Weights of a small GPT-style language model, trained from scratch on English Wikipedia.
Size: 13 layers, width 256, 8 heads of 64, MLP 1024 tanh GELU.
Architecture: learned positions, normalized queries and keys.
Training: a variant of Muon for these matrices, 7547 steps.
Each number is 128 + 32 x the weight over the matrix's rms, rounded and kept within 0 to 255. Layers, rows and columns count from 0. Numbers have three digits each.

# layer 7 attention query, 512x256, rms 0.0721, rows 0-213, columns 128-191
083189163153179036158130195089103137089150124165112142107127121119148165123102068119056088128120162101122132140102078168103122137094128075105105077166115137232103124225075143061108113160113170
116144113168095152156078200131139163140138096160158130081170168151104161093115153077037110114110144104112103140157114126152154095135103129072115123145130157132155088097131114130091110164132120
206120124074096166109186101120116171131120136111119087104130110105166118132156102164146096086103142112132186131115069125133171072200176087151152153077068088133153132137132133092174081107116112
168096117071171193112147098090183117149145100124093060090127146118159143113140137168144051170074078165069166140069149181129115073066107101175060128214073108091085170165188145137117114095139121
107060161125098151120078121192061105154226187146102113046172077104135127132127147130091147137144100112152098119140115130069112112151030150154114104142092081123162104133150171185170092143147133
140200114136067194165168075120145097135113163150114126124107151086128114076153179082109149119132158142148155096096137141133163139147113148194151110166135124051174171157187118143135121102172108
092150173169110167090178136130119105153073113179196096123168117166153118116129132124186069189181168096133054082148090093133074150174133121101101186092148059156138082118123147135156062061148138
151192124141103170150146136151108152053079050069132111104128131071132140150159126107087148083154134151090118128123120094186159167114081111164124147179116114130120144095123170197178138100177110
103138168110122115111118117137134112134112176131106183147114125138129083106160115101089126122062147093137187113073152089132195139162099133127090140158120067159171155162100158111138237125135132
156117138159124174163141127096167141077109131152104128060176101149103166164070165114108159092088181139167111141140143132092101093134149199102203178199166115117123032130094111112143158104069092
204075139111146129138165110125144104107117064080108157195122098128108119156137168106071171155164179159198155084117097121130135123138074156111130086112136082079116094162169173147103120112142109
084114150107210156160116165117188111071109119213117111093112109149168087133160137068132103140132132139105141163155131125083097139133128160110129140154129142101140143114153191145139172145162124
077164093145142096145194130119104171089151165083039089100114127075176156105088131174120092158158176203147211125115148162084150133060149091168076148112096026137155152130144059105095110090089207
118118134104159104134061100108140096144174127163072129128081210072121062157134141149156142101088151074092128113114086115159161145171131139121129146147137119120133108174137164116158094127111152
122121160127140148166102148186145099126127103075125107078190165123040134125149131085096123153120132128065113181115169154135145101152099093091158125155083093150079122146145083085127167112140143
134098167133153136108135179159149115186088136103141089060113142063182124184128142129121113139137134139160137118151121091160122127144194129149114085091152132081052143104138134079080111132086160
207069205122175097071167088129117147170158158112137150139096136109086078182170127116167133159140146077087102096087159186143145102140127129165109118150088154103159132158174130142168142184060092
157116146101159146181091145084161122099080198149103130104069121073177195054135164101073108144182100189103111116043089147175106130114116169111119135114120096144136250104155101109145129184134130
148087070132072100178145167136070165114180145098153128183166077113150099112118178091160088071131159149178148098147086136134098154136117129111093133075088152028174110125090130120135126126184112
186121141124129145122112135126095111138092107066092146126121101125126169129091089157153091139138046189088088121091159122143086136105169089152071122112093109127126135163070112110116162097169112
173070117106168130147183126148147093139127130076102097095119167146174118074108141063138105155129165117130100086076173153155123071162175127090103152180076103140158165097164134073117099166099150
106103090154111180123101119114154109130097070061148146134143073121165115161134150104186157138156063147071135124160160109090100134123097143081087105095112148124144117100060105177168120073217094
176157127161111084134192129076168088133166049088145169126169146150063135140142159067138107115163136171117188125084132192106106130114133118106128223114125195146161111154109135122079072142126131
105107134160135114160129145107106116165177182114133062161078126095140169129101076182138104157156165177132140154122121127111173155159098145097171165168135133200149178130107177126133009078132082
080120085105142057039098162136087103127143113137106110140106086108127123099191136037176098048117121211153145164150090111099181185179099143085161121123085129082158129163095186107087127117114084
151139155122087065109102156137154124175163125103093133130150137096134154127105099154121171126129094127142192138140138152124133129128135116101148155097127141120082169132120126190102072094126127
134098103130106127133066196179137113126120149113099157075127148101158154076021110088156132153142158173098135163102110123123152117105063044139229127123152163142025149169136115148111116082065136
145113157155134215048141121144080115124132127118117136148090104123185082106161132100136137091113129065175116136121084167127139160119157121145153144084199201140073178110154165059120137186089156
161130100140110151167192121081143094133132128114137096132172108129106118115124114150134132099135095170111145125182112111114122137121122163134057090117170140117166046141137139098184160166122130
133109154114154153143097097149088132068157116128081159144108175110073146136109137123096109165082050100146092138132125083109145085106137097099055153139186094093124153210145091156172125148104114
180171133072163119140153064190121116123140100107127144145118129145127110119139093115133179100125079085237030126155097149159121065174148137185140092134102160096114174145170094161073110084070105
066110094178132175142236150121098132149104182190121132101165108103141173153083099135129146107113176026167044129110160127136143155126124145118119102158140163125141124109142106086111158147135148
113135155152094089169133052217101142113169102147109096104123070138123162054076157120155090110120073172205073115111150112188130170129132159114203113115147182202134146137093054141149144158107110
109128116119196061084092146079115182100076152077131126105126182129123134139161105169127069126107156120062085121170140136103137062088129108148166154129172103117090125146118103137156139097079142
149078076166131154139153170109182054100092164099100143180140153138182112112074136125159175163116146179113152132087099106097157113053154117081166193172100112126142186108139116171121108054113046
168164194118153192108152160164124159149132148096136079116150173134111100199181128118101131174171105119124083137133106117087145128105101132177141139116188128060113150175138104137120123114101121
121107156115132111055128173159110158089138141137110121109109118153143145050149166164091145150109112052172145130157170132106086175106098128089163155162136123112156131081139107122142190166084191
102129145126139115175137206172169064138117108072197120095116150124064159137111131128153177084126060136173135187110132057095119019163106110162135096122081138142152131108118122113138105156131085
134128163151115147127147180122164197119104142175130132162095119102138113147125130183192129173173201103141139151108101144148059120131142169095125123125187101157127102096064069126142140142111112
068114130104130115144121127064161156153153109114112149098139109193181192116141135075155200135140098160154116136090124096152108169134121149076066145157193112120144103030146134103123149102118126
102069115123171021098128165152087177146116140106088162154095099091129089165171146143134132051160112173177077153136098135154049120193104187112136100103058113183169096122187094151087134136140160
149193100106097130124099099150137144098105127138104123131100154068170066154073166167145090092115123120116163124095071124152156099112110109153117097088131114112137138086108047133140133142184135
138129146120141139114172085184179087100131147102150147208178130138126119155161132160151099148095155109226092114160199178191179102164147130123153136103092091117164087104151109086153178114169094
184125110124107131117122082124099219160134125109182127116123094138052094100120086176126136117100154192107156117164145092121117158115167111218157069078128088073094122120120133129147153119154092
107170084135139120169108109106107144055162154121122138138201080101162115087172157112154151124116135092079144082161154122124146174124134129048186133155149094123162137109204150142115146052138156
110080101109121109056127155087081171188136118053073115134121143178134073175131093084125108090151106166173144151093142125136164119123135155139120128092165141090099109148121109154137158159127160
093135053137107087127118185104137176138142131126193155096155164151107111107123115105145152169124120140099105143148084146138084171156085117075153114125150199167044111026136136139155116113126071
145116069146186225114133103124079095169081104151107120083213146110090051150125141134115114136175139139123137154192162113130148085101198115145124118134163074157074086115167190089169143136148119
108124144093119108153112117159162131191135118108176105162123146105078082113143173238191055116169094140146152066152110177192207090130106100186107112129126133101044144077130089117180082112076095
083118118154098150155193134163106189136159207191130152125194152153098152193151157169168087067152154109151154096176088184125117126142120117136114185114109118110151157091209116078054139184103069
122145147088108131111088150128072096112153087180151097137171087100116123117114143097121120107189163115137113157148173133122161156092148132154173110179142164135145162133131202105120163042087178
119091128063140156089138126114102147103164107126157135172114113160105075137067181087117156080076111140122144141050149095160115139124131108142149133110184085138121151112125105091172124166145151
172146071111088085126155148164124155138169151189137148137119101123124154134149144130140146099123165124204136123143101173090094117108178082110085093101187108091116073134111085080128110089126121
202119134153143200165160076094184127172086098207137150103155147101127134139125169108177128122145130157111128056130126145117132121101078163177140113114090125168167061147081145120136172089078124
177137123132163128102112172122159122135137143048087124112127105039162113146099151190100164156116065086172074158149145079153142139102152164081126189057112098111152138159107134127203093065081092
118107183127135183132078126139154081128134113111075118132126140135181125169139113102115005117204118100085114096162108107125182177075165151191098129126167126137137116097149109164178154086159139
095107130097147102149087147113128122127150107188177103043079096156142139091107142103161119112122186063118179115136095126209104158097175116117117105149105153085187175122137155199106168085085159
126082121119101107123107133117094105169082191129130148126078169129067116142147130137129158117185141179174081117166103142048107120087174168119132196142077130113141043157123102110147127163151122
181097163149103122169085133095159096121123113119091153158137161129107113162099093159139156087204151083129161148177224152092118192064096182089187070137141101098124109046131153094057121164126122
178132120134082165122190079128114170162124078137122103109128114096132110104139085082109146107169144138165108081101115158165121186091133114156122183122135121108168134130131101176101095139099114
083136122131127145112101103150096114108141089138097149154132177159126129148126163146091106175174086099120132125059145136172183095096125054133159094167147126108135121239112121129225092173116146
121161155123128109169100158140112078133113078188144081141033101137119126091114194124062102108108098217079170201131116132114129097119111111198135148133101164163072143186079144088143134178163102
108102095140167114110090133113111121054134102144133138106099151152084111110123132148158165110107198167059147182103143074106172071170107164163113174157174183183175157163102148101146040123166113
104101137126119163061236081143139184129149063110152142209130077115114108147187103158215124110198120004255106193042116122169123098151182145176104160128125115111094096132104095128146157132143157
093144129123153029082100164128109115117176127090121129136043122180114116107134086135173104132093132136116171131067117138099158179156089089145094125071109112163140125155086117140152111104120092
104092111137076159125156121104116152123075161155151165106127121104130095100094141114151111111151191123118132171070169151144145153150126096109167145190105140160170176104159144124116134132160100
149153121113118158160096147098113101121092112150113123202103121126154091170203172177119135100117158158110115141086101067100161121076157146137194180117090141075157080192070142122165122117144125
125153064090137152178108057154167160135154111157160101149123079143115091092187147132190100094098076129090140061133079104158141114128121119140146128083129050045118156112140147162132081157156109
146148125152117165085150131126112079105108141074132172118156124142139083145117110157118175101150148132097117129163099120125161128144064118148141154191123105129163137092179129154091159094096079
113110152087145033098106166130132150177140120121139114126120127181136143122107105063080141143088104109069155172084155141153138106103136129101136077080105148157042171117129161130096155129090113
121140144138092122081150159111099169132134117032116112113171197173073116217152143168123140120110135142130079179126109144147167115123123160120130133114125112129108072153128094146190118137097140
129120150118108173147184106172134129136147101184102114073140174121094151117086114105126093112097049101122108083158112104166162101168139103136103117147128142122123095158153151106161163161108126
142092157160157114186071154140143127146090106113139094117161161124105128132128165141152123116147159197150080088114177132148167109129137204147157079069097105127113162092155119133127140158104124
079088146146140156170122107093115117082062110125086142103160071112166155099153139120111114094123126128165088148107177117136139153125142158164109063079131080168097105121128139104111144117171128
178086155119082167102168120130161119216141081176116087119077125167114179082136160126123138114080123164131152135120120154168100093103127177180146112143107103036135105191130080096121151106104201
097141085142146086117127126201128145129100165110096128132138133018148151136106144176175129150207118091165069155107123154189081130105106177153187086152169133118076116133186099137171135150086118
142125110124120137178093092151143115090133125152093140125085168108086099108101142118124137107109134135110175061121125082164096181149096100087149116136131077106146119121159171141095133091137157
162112145151153182180097093127166061099150116154128136112143099055118123118128159139102152104122149108075123164128165075128147162161104199149195108075148154093196103157114134121143120102155137
115119165084107109145144111192158080108135179123154110095128163097131161142075112120117119090091111112160143135107141092117149088128081096134129117106138150125087126182188119133112163139117094
137095129130140106187152117103106099111128151079094146143094098164139108145117134151155069148150127158114129127098106117159122104117155132126139069163159169187120133079098120107116092110157099
131140161110157130094180117157064122141116099141155160130147132157121118161132113126102109158132139072163063113150117175170137126142131073141127193136110096097179159191177130098122142094102121
136149088139135124129101129144139116174132161097148137111131186117116129132151137184094150158125081115136097110158113162147126105090137122186098108146116133104136111143136087140141098113149107
218145135139139094064157131101102179137173163125101147108098140150111176110101156154117090140131198123176145180116130198061172109120125120075147145141098091097189115171126152077059153129121107
136121164142117158123111130194150084125160111129122209116094111101115111062145152089153113119125078130120098139117097136153145165186096130111129074146083180142142146116186111133124099123084123
096102128107083127129129104099115050080128087129165147147091091093113144208117057150145163079134101127118107119137140082060163165198111187135111128119129138112107086149099178200176137129197099
110088190172121163151113100128154136114204137164079127126158136093159113163086141057160112116217151085153140156082158155090163145165135113116172078148151126143143181156094136126064142105156099
111071111106093092116092108108091162121161066131155126142045121128141137086145153063142124095156127151128166128088106104156096206159142133103126093127151144167163066150136153167177111129126102
065153136166117177169092098146146096168027136183094140124170136108107132138131150177187079167175119168093073152142161138149114118166138176113117124126152129151129096116148157041123149152131105
125150186113126091118089105115131079136131179134142121165065166093218173170115119107131132198153075103144112093144141189102143146125120113115127155086112178099087172135103094166160127130147151
124136129125129093162197094118136174162133146079159087106092127102121179154094075083154100165188140152129128119157088125117093124128208145128082128149139140055167158173116132143096094095140126
120183077135079127160188134105125130139142098167086094154113190115100125121066173111083115133142194122056146109105057128169136123108114106108182143135128171136129152090127127125186093139101143
088121090129150066096122138116141180098041151082124130146134144098127133125067069060117116132147146161140121138152157156124069139059147122101119115117106111186075126073129128164058132096124143
177141158150129113114150116098100143143156095143062135171059091138192119066117081161152128146109075138173144116108125151118154101153095108120123156150134150133085190189076108158137094203111161
206086120099125093159152114142111136181157135121119092130113123130129127095163130117152103104115072132155150112121140110142141137154092130171116152067117111070177139184125082123085147104080152
080151139138139198118112109118070160139102141154148118119138083149152128124141098150155130138130126166151114091167080140090137201128138148135127156093141105089199126072123099171132121205121178
081112181175111118105148148166110146074164114160157127070157160161142189136115118112129094126096120117197070139111132138095069108124107164095109146186152185177152089170107140094097056161112160
122157120147130082042146161139154206079208114154130134133151144134126122131085122211132036101078165107180124131184068168109075163126139174101118119120142122211141103128193040138110072146087156
126124122141114095172111123150134098070132097083094153148053175121110159081155156137152067180062085136084164100153112075110144138169117087121078140100151094119120122173092096128226090145117118
129172142064141127149096049127126175176125143166137137147082128121135093155130183147130127137114065111051129089130087168138115116140098131208177106116023126116100099162146072155175109111091112
100107070109141100113110155138113207126126146092093122139188066135110103134142079142092138102113153108086151119129138137149112129076095089118125149147114080069119117084097124132072149113105164
159186106149139128106122163124124082099114156149160173140111127108138091114122136154119110163184124114163060121140124139120139095165135050077192158156125089109145110121102121107154124132130150
113092094106107108106161121124109125106093124124157142114181111117130137155136129142158171116117087143177126063126146074123112127141110146144117094110133122136107083074124105093126135168124127
169101095107134082168121128164098166148089151144098069152127137144108123143180096142064151109103129115121116160090186119154112117187128160157138151137100154113089139143054091130116190171073096
195155115115144126120126127121127139137132165131097125062104150156094120181144152113158134098088112129139127164148072121078082132160100090117162092144110129102161153090138118124067107133115092
109086072100155066093111189116095205113176155130149096156156110157148148130130152146106086122145200120086150160112078120090132129083113101079134093114159134048133144069143082087078142133122154
130137136087121128100111071120128132111181119118148117138137114153127112134163123096102146162101099076176092152156146133089140124143141107142145103115162109089069142141161157192052127163085165
091129176108093118084138174171149111127148146100162131102069183064133164097103127109186136154119101101126151167100103109178158167149101101128131103133113139140137183144184126182160128097198122
194084142135098154150143186156151141131113075076100095138110118115132151134101085079149158087155133185114155136122112103171116174131090165094167116148111174071165121154126186169151120107135103
101145120156091078150124095127136176133156097146162135150129136126119079167126137107161135114111074150065120089180110070121134153172065164072128118133043144137151143115100176176144068146192102
023163199155125138083130156152084119164130108127145105096050127119128126191133073145173107114145088195098127121162156128137125159071100143176080100093166169103097096156122139168147128088138140
102138142124110161076176126125153144166137106139147093135116139202106109134165118104118077114113123130156128140143085118168154111116228106155088153075131137091044154142161096146113129132148137
115116125120124094126120145140171105110106108067148045198107122151136152150125050119158152146132103137107125139043155129148190092139126099140067104140139206178069191110055153118087129080104108
115174131139136191131156118124154162104139099145154102146106132153100115118114081148096119147109123124097096081159089134165143132130203111127099158136152112180138175096102082141129105110122124
170087136111122075173131098155189113121166107106136119157136100084093153129135102137144158101131144134164148102064154117127104122185123153045118142093059098172202148142137168139112093098116091
049162160140045179151091140144118146107131156176166156119111060124122169139086112105116111156098102115147094105142120063116074173151096133102199113096155107113109120082112075128130131190147121
126176132131127083092108193175115137103095038111166120138126123120100111139157126118106133117141132125140094126127132119169127104119135100130107094132124154118092147072087108133138159146156145
094139112109114128062162130148135133084121079159098132133117079143181081070112136070125109081131168095156100170174088135168147148175117124098181130108092102094183190087126156125051136141139156
152099064159087121065194185052099130155115150109064125129125121156112109141115133081078090152133206111143079148118085170138112124174196126136152199150122149127124113149100178102124061079121088
060168082139122117131172147150162184143162181162083119113199106121121118090100116126106120153128153097102128185120130150167119079084120130073099161142095173167073193059148118112110099129128148
142091131133156118128164136108192082131155174124156144070114089112177140123128148088173157123124098121107138116131147153156131114191121159085120173147105161142120164136181158132134083113095134
170149158153120147161146080127127115116141115151093100139143080150081146117165103146089129161087116152116097096119160159079157028133101129155113112142077130113142126188082102154157081179154144
146158124114131174137167136128064121149110136145131105148098094104171126145109092089104147083118130135203083134106129139051135148176105145116114119153159124109169144162103133131104162165110073
080107153124221142176147125113074127092085114101127094135153101162143165118170095172112072123157120167181099136152138105154113141117123137167143086079122119133110134093099074110164170209130132
184131138130163118130112105111103137115131133056171167180131125178091090088129108216066144135154107128108168120169202116157142096100105110122175148116122073138116117148127130138150097160131092
124123156150206096171120177148137074113134142120121150114197149144123138098116156151118095126125171116177137139131141086167145095159114124124122109114171140172123138189131137153141085130101072
109123121115149125160179098153131122101161068170140129136090146116113105120112194179119111145084103083140174114122120120183145101108083083169081140161137169149117157186153124129173120145120107
058100107126160135152119164161129100180077196150187109114129109156164102111140122190159089116125052123109139072109100092170179127134136130140088136148151124111121136081124138105161171134123135
176140103144126111165121101120136155165115096113169125101174115099098160135145158106089141162101090127039136105135158089138103135149176138130139181113142108118100089118150114140215168113185151
139121079097145092117114098120151132151153218173107122156092199168107100127142082209191082136162096123162097099123074161159113137166051105179150184142173179099086106149085049051188037144122168
146174088161157163157134089179183144173136096159097137130123107078062094126086201142127147143156141130082138112178226106103063125091173037127132115147132095054082129172096120157180110175105099
146156131055168125092183151155124177143104143148157115124148112176147102144156113145100140122152143093151147124159098098031093095139160143108112176143157095128138112151113164083083120079127074
192154156161110130114147091086112136160085139145120088123042169134169149130091122118071121128192134066107126156124153122130123149118143165114101137073153153155160125179148158137116136123095135
140105111146067159104091134138114090167066101133058098169121145169118113064163118106077174134073175075172125161106137174195133154108185172154115198147091103040109095086181104155154152132122055
086148096167130118149098133186114101122119122125088137075125156110107168130128122101120182159116119122166055144107171168159161154175114178130099132070117123148177160135114105122149110110132091
161091146139152172141144094083158102195098127136124087092127154092156204147137157070160158041144126153132105087108168114096060164201126160121128129137141142103187192105139219117136086093127073
127129137123185129110027152199102177135100157153074103134179097197130151160127156090172147094083164147121149148112171143119059137155078127123134153089122117105107110165118113101122184092130127
173149141091120130135112135152111085152099111147079168183111139075105138095142144164088085179131097174181125110148133141160177119137121168136132146113158147040089112225142109087130081165123195
180137140103122101100087057146174120148195113115138125157100173079126163161161114162138129097132162114129201132167139100209144092097153118130155162134102116127223150101101092136089125114160160
063170178108124154152138155132125104092115213128111111115125117072099147149135097209131105066143152113189140098154125143158164141060105098106152181172087128127112119065167174108141119128167074
128118138150096098131101181116153111088091192097077153122118122115148129131161093106113149107160140107168083144095157101184161180089149071108164150094123136111124125059131132166101203180135168
100130120107156084070139134144105126139104164138118099127138123104160131138075108128142100178092112150110150158179104178093094093135133110063121084182085052082164143127174129123094130101126135
128140171082120124084172110200097141140153104108189096132125109118098111101156105179142085164124131126117125096110106100183135092124158112197136177117101139104119116075134062158123215171097066
084097084155134177166155113162075191114147112122090127124191090123099074109116141122109141124082098104104177084110153196172080165111140140150077147108101170176089117091150129173147133147145181
155163140137192173081177127102098151093158156143132121147099141184081094118069115160164093125093119111092104135151108112101153093209123131145094173122152136143129133105133106098154083189107117
105061119155131103147146128117145175121127139127183137135118053092136142116170167080076160154106095097109150069139138182112135093169087083108169140138060118095128128117164130152153113167128073
143158097145136097156129100129183141141144155083177062140160119150096121170132149057077112066086112112107103158178153121108140086095117083070190123059124148152091109122149159122070131128097127
171091188117133171153124121144100106120112084138164086101032204176160152135114163136118144079069097133079156139165111134102111110136106101170112116143148181137220130207090124113133142154113188
161097154096128174090151151151163110085164074098141074136128166139148119142095099138119175093099131136119153151111118143160148144173089122083090131159169123145157142080161101129129128105062121
162056089120131147144183151082128124132075194149161084069129070137109150161146091160157096155148117120118060125101111126135123111161160122115159168148093140103150186123150156130073137165082150
106147146130167181163149125156142139137113110141200139110069103067137117119166170056162124126132128148214121096118100113172175125102139159110039163146124156103174105138127130118115148113163144
140127161137132154109097153100138072136110133121169078135170169187120136068091168138161188097086128144084160124119107144157103068104092152116162136151067133142046149088106100100184170151132146
160105125115094145150129074147102116116096201176079140162186079155140072187175142119117097105119214172127101111173155084108134145178130190106119054163121158107134139145104147069095146148101107
091177109106105133149129112127151066078119109148175096124130107174225087083119128101098151187163131118158143104127128181133055162131144164088113129165177113124101207096128122149126110137138131
161077093129121141079126123097140093149116100109091103112122114129174180170128060194151089073095114157094157081114169150174097157062123137149103089103111229087083101168087144127086119124106111
086110170152166117104135118101089132163117114113150126167098107173132141078119135139094062146112140188068120131127085134136143131126160118061148130102097129136152139140132129130195171101086114
123112106123099159079128135195084130140067138072174111084200150168097101110069098086078118157139191152170112177060124118161108088106164159076130151191135126150142115142165164112127152069146081
176165146179125080109112147134167126145077145068164147083142119153146129085108076131034115171109111147046125113155081161204111137111108115064083053096144145134141169171150155109130133105072146
196133118072126195074180117139102125126128138159095221135142147179159073101131104137143201062182103155169199044192158083175163127128055088182100140111160163062185139149111094171136151154128196
147168074148192185103072141074081131112014149114135153150079107145062148102133128124050082057178207042083113161101213089118091120090118059204114172106144183135117154116129116139118140085171116
124185185136145135110127167061086197052177084118101148134157104175134122095134125166140149159165165188172098220116149156058144094082142159047160087154134146137119161162119082165138051051104154
171123168137119187120153110121133151150100163180201077096130142119103110112125101073107154130128115107183101118091130111102133090114182106125089145142084082143061144106116178099137091162121150
141135174167182070151131146111157096133144124199134104112086157134146202112056101073100100130145101112107139120137038132134119165091131071134137137123105130103069171175122106146158059169117159
152117135092118120139108168024146203180150125162111126116140140124114127157170089138065121088087122142157107130153084185075114139115120097137136104121088123113082097146169098165130150161093147
117119147143092106191061114108099146147192166116096172169070109155133130094118097165140123040138137071109128112129114171180079162179154141124104147084152145162157112139056136164064142095140088
127178158096150147080159181132073140169108125119068113100046136132122141130132135119064143184142118181117161118112098099104095082131161081157138150123054127112104198128115093129167075143146056
138099073167123125190074132183129115094138125107139112134146139092145051124065150143110182121129220151126130063125160144093153118103100072117163109077096214109157080150145123145134131095117154
189075083075183139138144155114182143146134086136104092143153129205202108117138113160180180145128141171077121185115122067084114142158084171144149176128129204099135136077097137098122110093086118
148165116130153060131130103118069123156122090114094174112085118122033178091119123156103132147185096238168120125160115180127103088077117052053119113129117150140123147147152068123108174107151111
117116138124097097139069142125173142114130148151162099140154165101109142203065072166177095129145168108158074076184121159127128128061168162124152103139129141139130111147151131109142075108132134
076129137085107195130106114124172119108142129149100159167114142183189113086181123051161185171153158102119175156117099088106175203139173151113116162191118198101075119138135151079095189142126098
183107127138166107102092126103126148086153075089113128077104111102133140129142155083130152102184128055135158091077145146142162147161083151147169177147135108087080129109151160122116169116076179
137105141200152170111117125168155135116097076119078145049166166163124111108092135175097185106114140130148160115106160091118181101152112145152106095143128096148097121137133128144124170061100149
074129166152110190070156141131112094121171078166092117105158142108135150167120152131075147090129172120122083080157080088069177139175151066080183105114146107074132132057137164132218100178156152
175109181143116054120171148121117084110107049131224076128127080167145124170143099099130155143112097112163113150124158103159136134118154064111123197081172121123103138140126183165154160125131120
119127101195160197081139094077083086104180103165143184189179145152115101121146147171136128086097147102128143120192109170143135168143138110101178066135181135104097082077132143085112172143114057
118068100112146117127134160144112221148117152128099123151155157155119120088120104167134141165183142134106189119118127076179117084153158119105070121108186090184080116067116116134146142163189142
179122058102077076168107147067089099115147123151121152096036078127116109078162126148120113169098092158153112151121138195092115110141215148133110146105136111121114131109092134179123134113184148
116112114047086090075095055153147170121173152060197122126092140176032149111154142153125153117132097187126154080138137127132122153073074109206125124143098151169133085123179131151147080181118137
126144136131119094098124056163075141135114074129152189119140127133088090099101122105124147140088189189126116117179178096090042137112122085086161104097110135146184065169111151152119103095088138
144099062111111148126113185152124100076187138115130155111067087126173165108091162125129124137128158135138073133127180141089113179134069151118122142083130143104195101161183138123092112136097212
165105118152118120105176144136164140137161140130117124074183155113117093102175136084140068126070146170113124154167092138069118090130211146171110156100080105144141152175152121085154076106115145
069116130148154136168142125132167138070125187134065146012131162130109123169170132132130132173066104102134111170149188099129166168157121089177023156138107154199100122098155132119055083095133096
122192091141132154120089114091134142142152025148123189125126085166118067136170119098067145053090089128172103161124137076098167153221089126160127099100088127094120068146068184085188116075119110
138121124098163098145126092165135114042137100132122118101146111102142123075138165088157116136125120085134151130170114089123181079171101115141165112131102113105167102147196140087129095115107111
186160122047099118124137175113150072155113136140128162135154170165117111164103117156159135117094155112105117156158177118092132125106067068089098126129110092158128123094110108162101118088164132
121157086076188093136121146113119124152149123108118091141112135129147131147121122114161143140120087163087114092126127081137144145041177113222149089082108122051097150124124148143130197126101120
133135175200060162077098150158102101134111115170194147154135154176152113140147101137134148136122130117096188193146127188056223113097135170111125110106193116119069172118078116075109135111147142
184147161136170177146147070075096099163147119161091139213118148108155107154102127157115115110115152098168107168108135210143178076229128200098110120159127124119084151117069122128118088050105097
151129171082132188165096084093140128154103114135071144134113152095131134114121098170107125123124135141146124100151093059107101181150166118146128194103106116139172112126126114134173148095106121
093121125130152175112105128158108124137120107162177154137154119095141126125054193128096109117149089135117084168131137078131135131123104134129139145109074104103076111129124138163132138104138150
150129088104123089120170147122159120086088123044080155143132145112116081175137085170091132191122166194129111100152175116093085163153151075082118187158113156102131063123190096152122164085123129
110103064163143186101096142157144188145098131132166122191132156126085097123083155155184080169131124201081088179143118197130121102139108116151112131105162160089119125121170115118179074067086072
166154093134170157139027123097183118142156087130097153166133153150102110115153190147087127131136111140062162087145105128107115112145121111113143147128176114140063109166140116117180100152096166
119139127150139116121134153124121110099117073080101133130118116140172143082119109062098153170115121116146135139141117134164164201109151064098150093135176147091117193118125143172088126087141107
094155186134110087118124149131127097166085135147102155157084141130116125170108145146118162160132145137106131127114153147135186103115095104092204157104076076179153075171128134130168174160128123
102101081146126163135152140088126151103120118169107113148117108144105148120152112140085120124076171144098150114150119092050116150110128086123084227146140112047138136173094122105105106138100160
116126131160121157116202086076136139183172151192097102092068115105138167166138194097134124149112138060147134162110117196085124148113101154166132153151109218144169124122166123156134125152148114
153135131135161112105151136166142152147187054113099100096096180143126112126124165159131112109078131086125183151102121108153198096103113074176071107149111152155098122115142111126138168119120105
190116141088125192106167103148134139167073107120129132133102104154128115066162115101149171069144129134145132153154130096141056097148142199146098177163103092127142155095105151124145135160117130
087142114076124088105129147089113126130138158091092144118120119179120133171126082089111148132121140116073167166111126122104103133094133069096096176122146141079107123096084167096154112095167171
163156100100146130110104180179102082134142142105078119075098170116091152168138132154138143163106130160085109124117102160143185070123116077099129159144050114104139148106152074095048165082039142
164062171155110144179097150118146058106139111216129142101160131141085161071085180088096184132093138112140158109118138115099107097126108074085137170144150175206055132188140148132084111154081172
125158107161082131107110107111123040097129102102116153133145147056098167169150132065102167133107139047097129130118151098105187150124146084131047172109151177161157103147127190138143126133204172
139162095083079136132155110115136109149114132108156154118123104143147129159161087083188188096133105127153110126087111134162133148150114091137134113146086118073169159079139171146088173097115110
135178093137092115098205130174110162169185135069147079164146140118156161140135072114139088137140152078120131132098063140141174119109131099149092108065156057117113213110179034101109156098110132
110143158168114130099127118137103100179083054116134157097126140147110128141123168156168105102168075202176101085179104044132126095144085190151089100133186115159109070129132131111212137145108103
170066098126148129128080076122125078085143129087067125117129129086110111126145129115157142144149134152124130147204180155103084191139123166144173135110088071095160046093123126183096140125152155
095120068132110084098109130124174189120097122183141104134181099084145144160138093113190135098147139109161093188087146144137066146139119189130135129152118115124127097110152122112082131120162107
104167092066119129121154133142114184108135141095146080140127113106099112189151098128103115135094156040114167128149120077136106157160127066113138164149086114077106161150100113125099174148116136
118102157120141096189135137148097074119081154112163120142130129113140097130166103144077151141141138103139098105140207136196157137140189123098108133136144081112120161111115173105152171166163115
078137160209146166152137155079114178118109143166099145114140100072203167162091098158128172131213157121085102145127157168157069142117118160078134113142158127154124140047147078127133167130095195
091124078153129191119173130131152129133129143163108120112138126129142083146108127182125106148133118085179110166178140178182095090109142112133155070142160158089061162080123123178135045141146081
083151134186127192137106157105158078124092106147148130083102085136144152114149107174132126149134134163121079129113158177145083078170148132099117141114135178151106150110137156144128092148101172
146183097117131178101149189173155110146095139081097149094153182077087118124124145070098159093080138147118161165197135098144154122148137110149210112123150091040134142129202148133118116153085095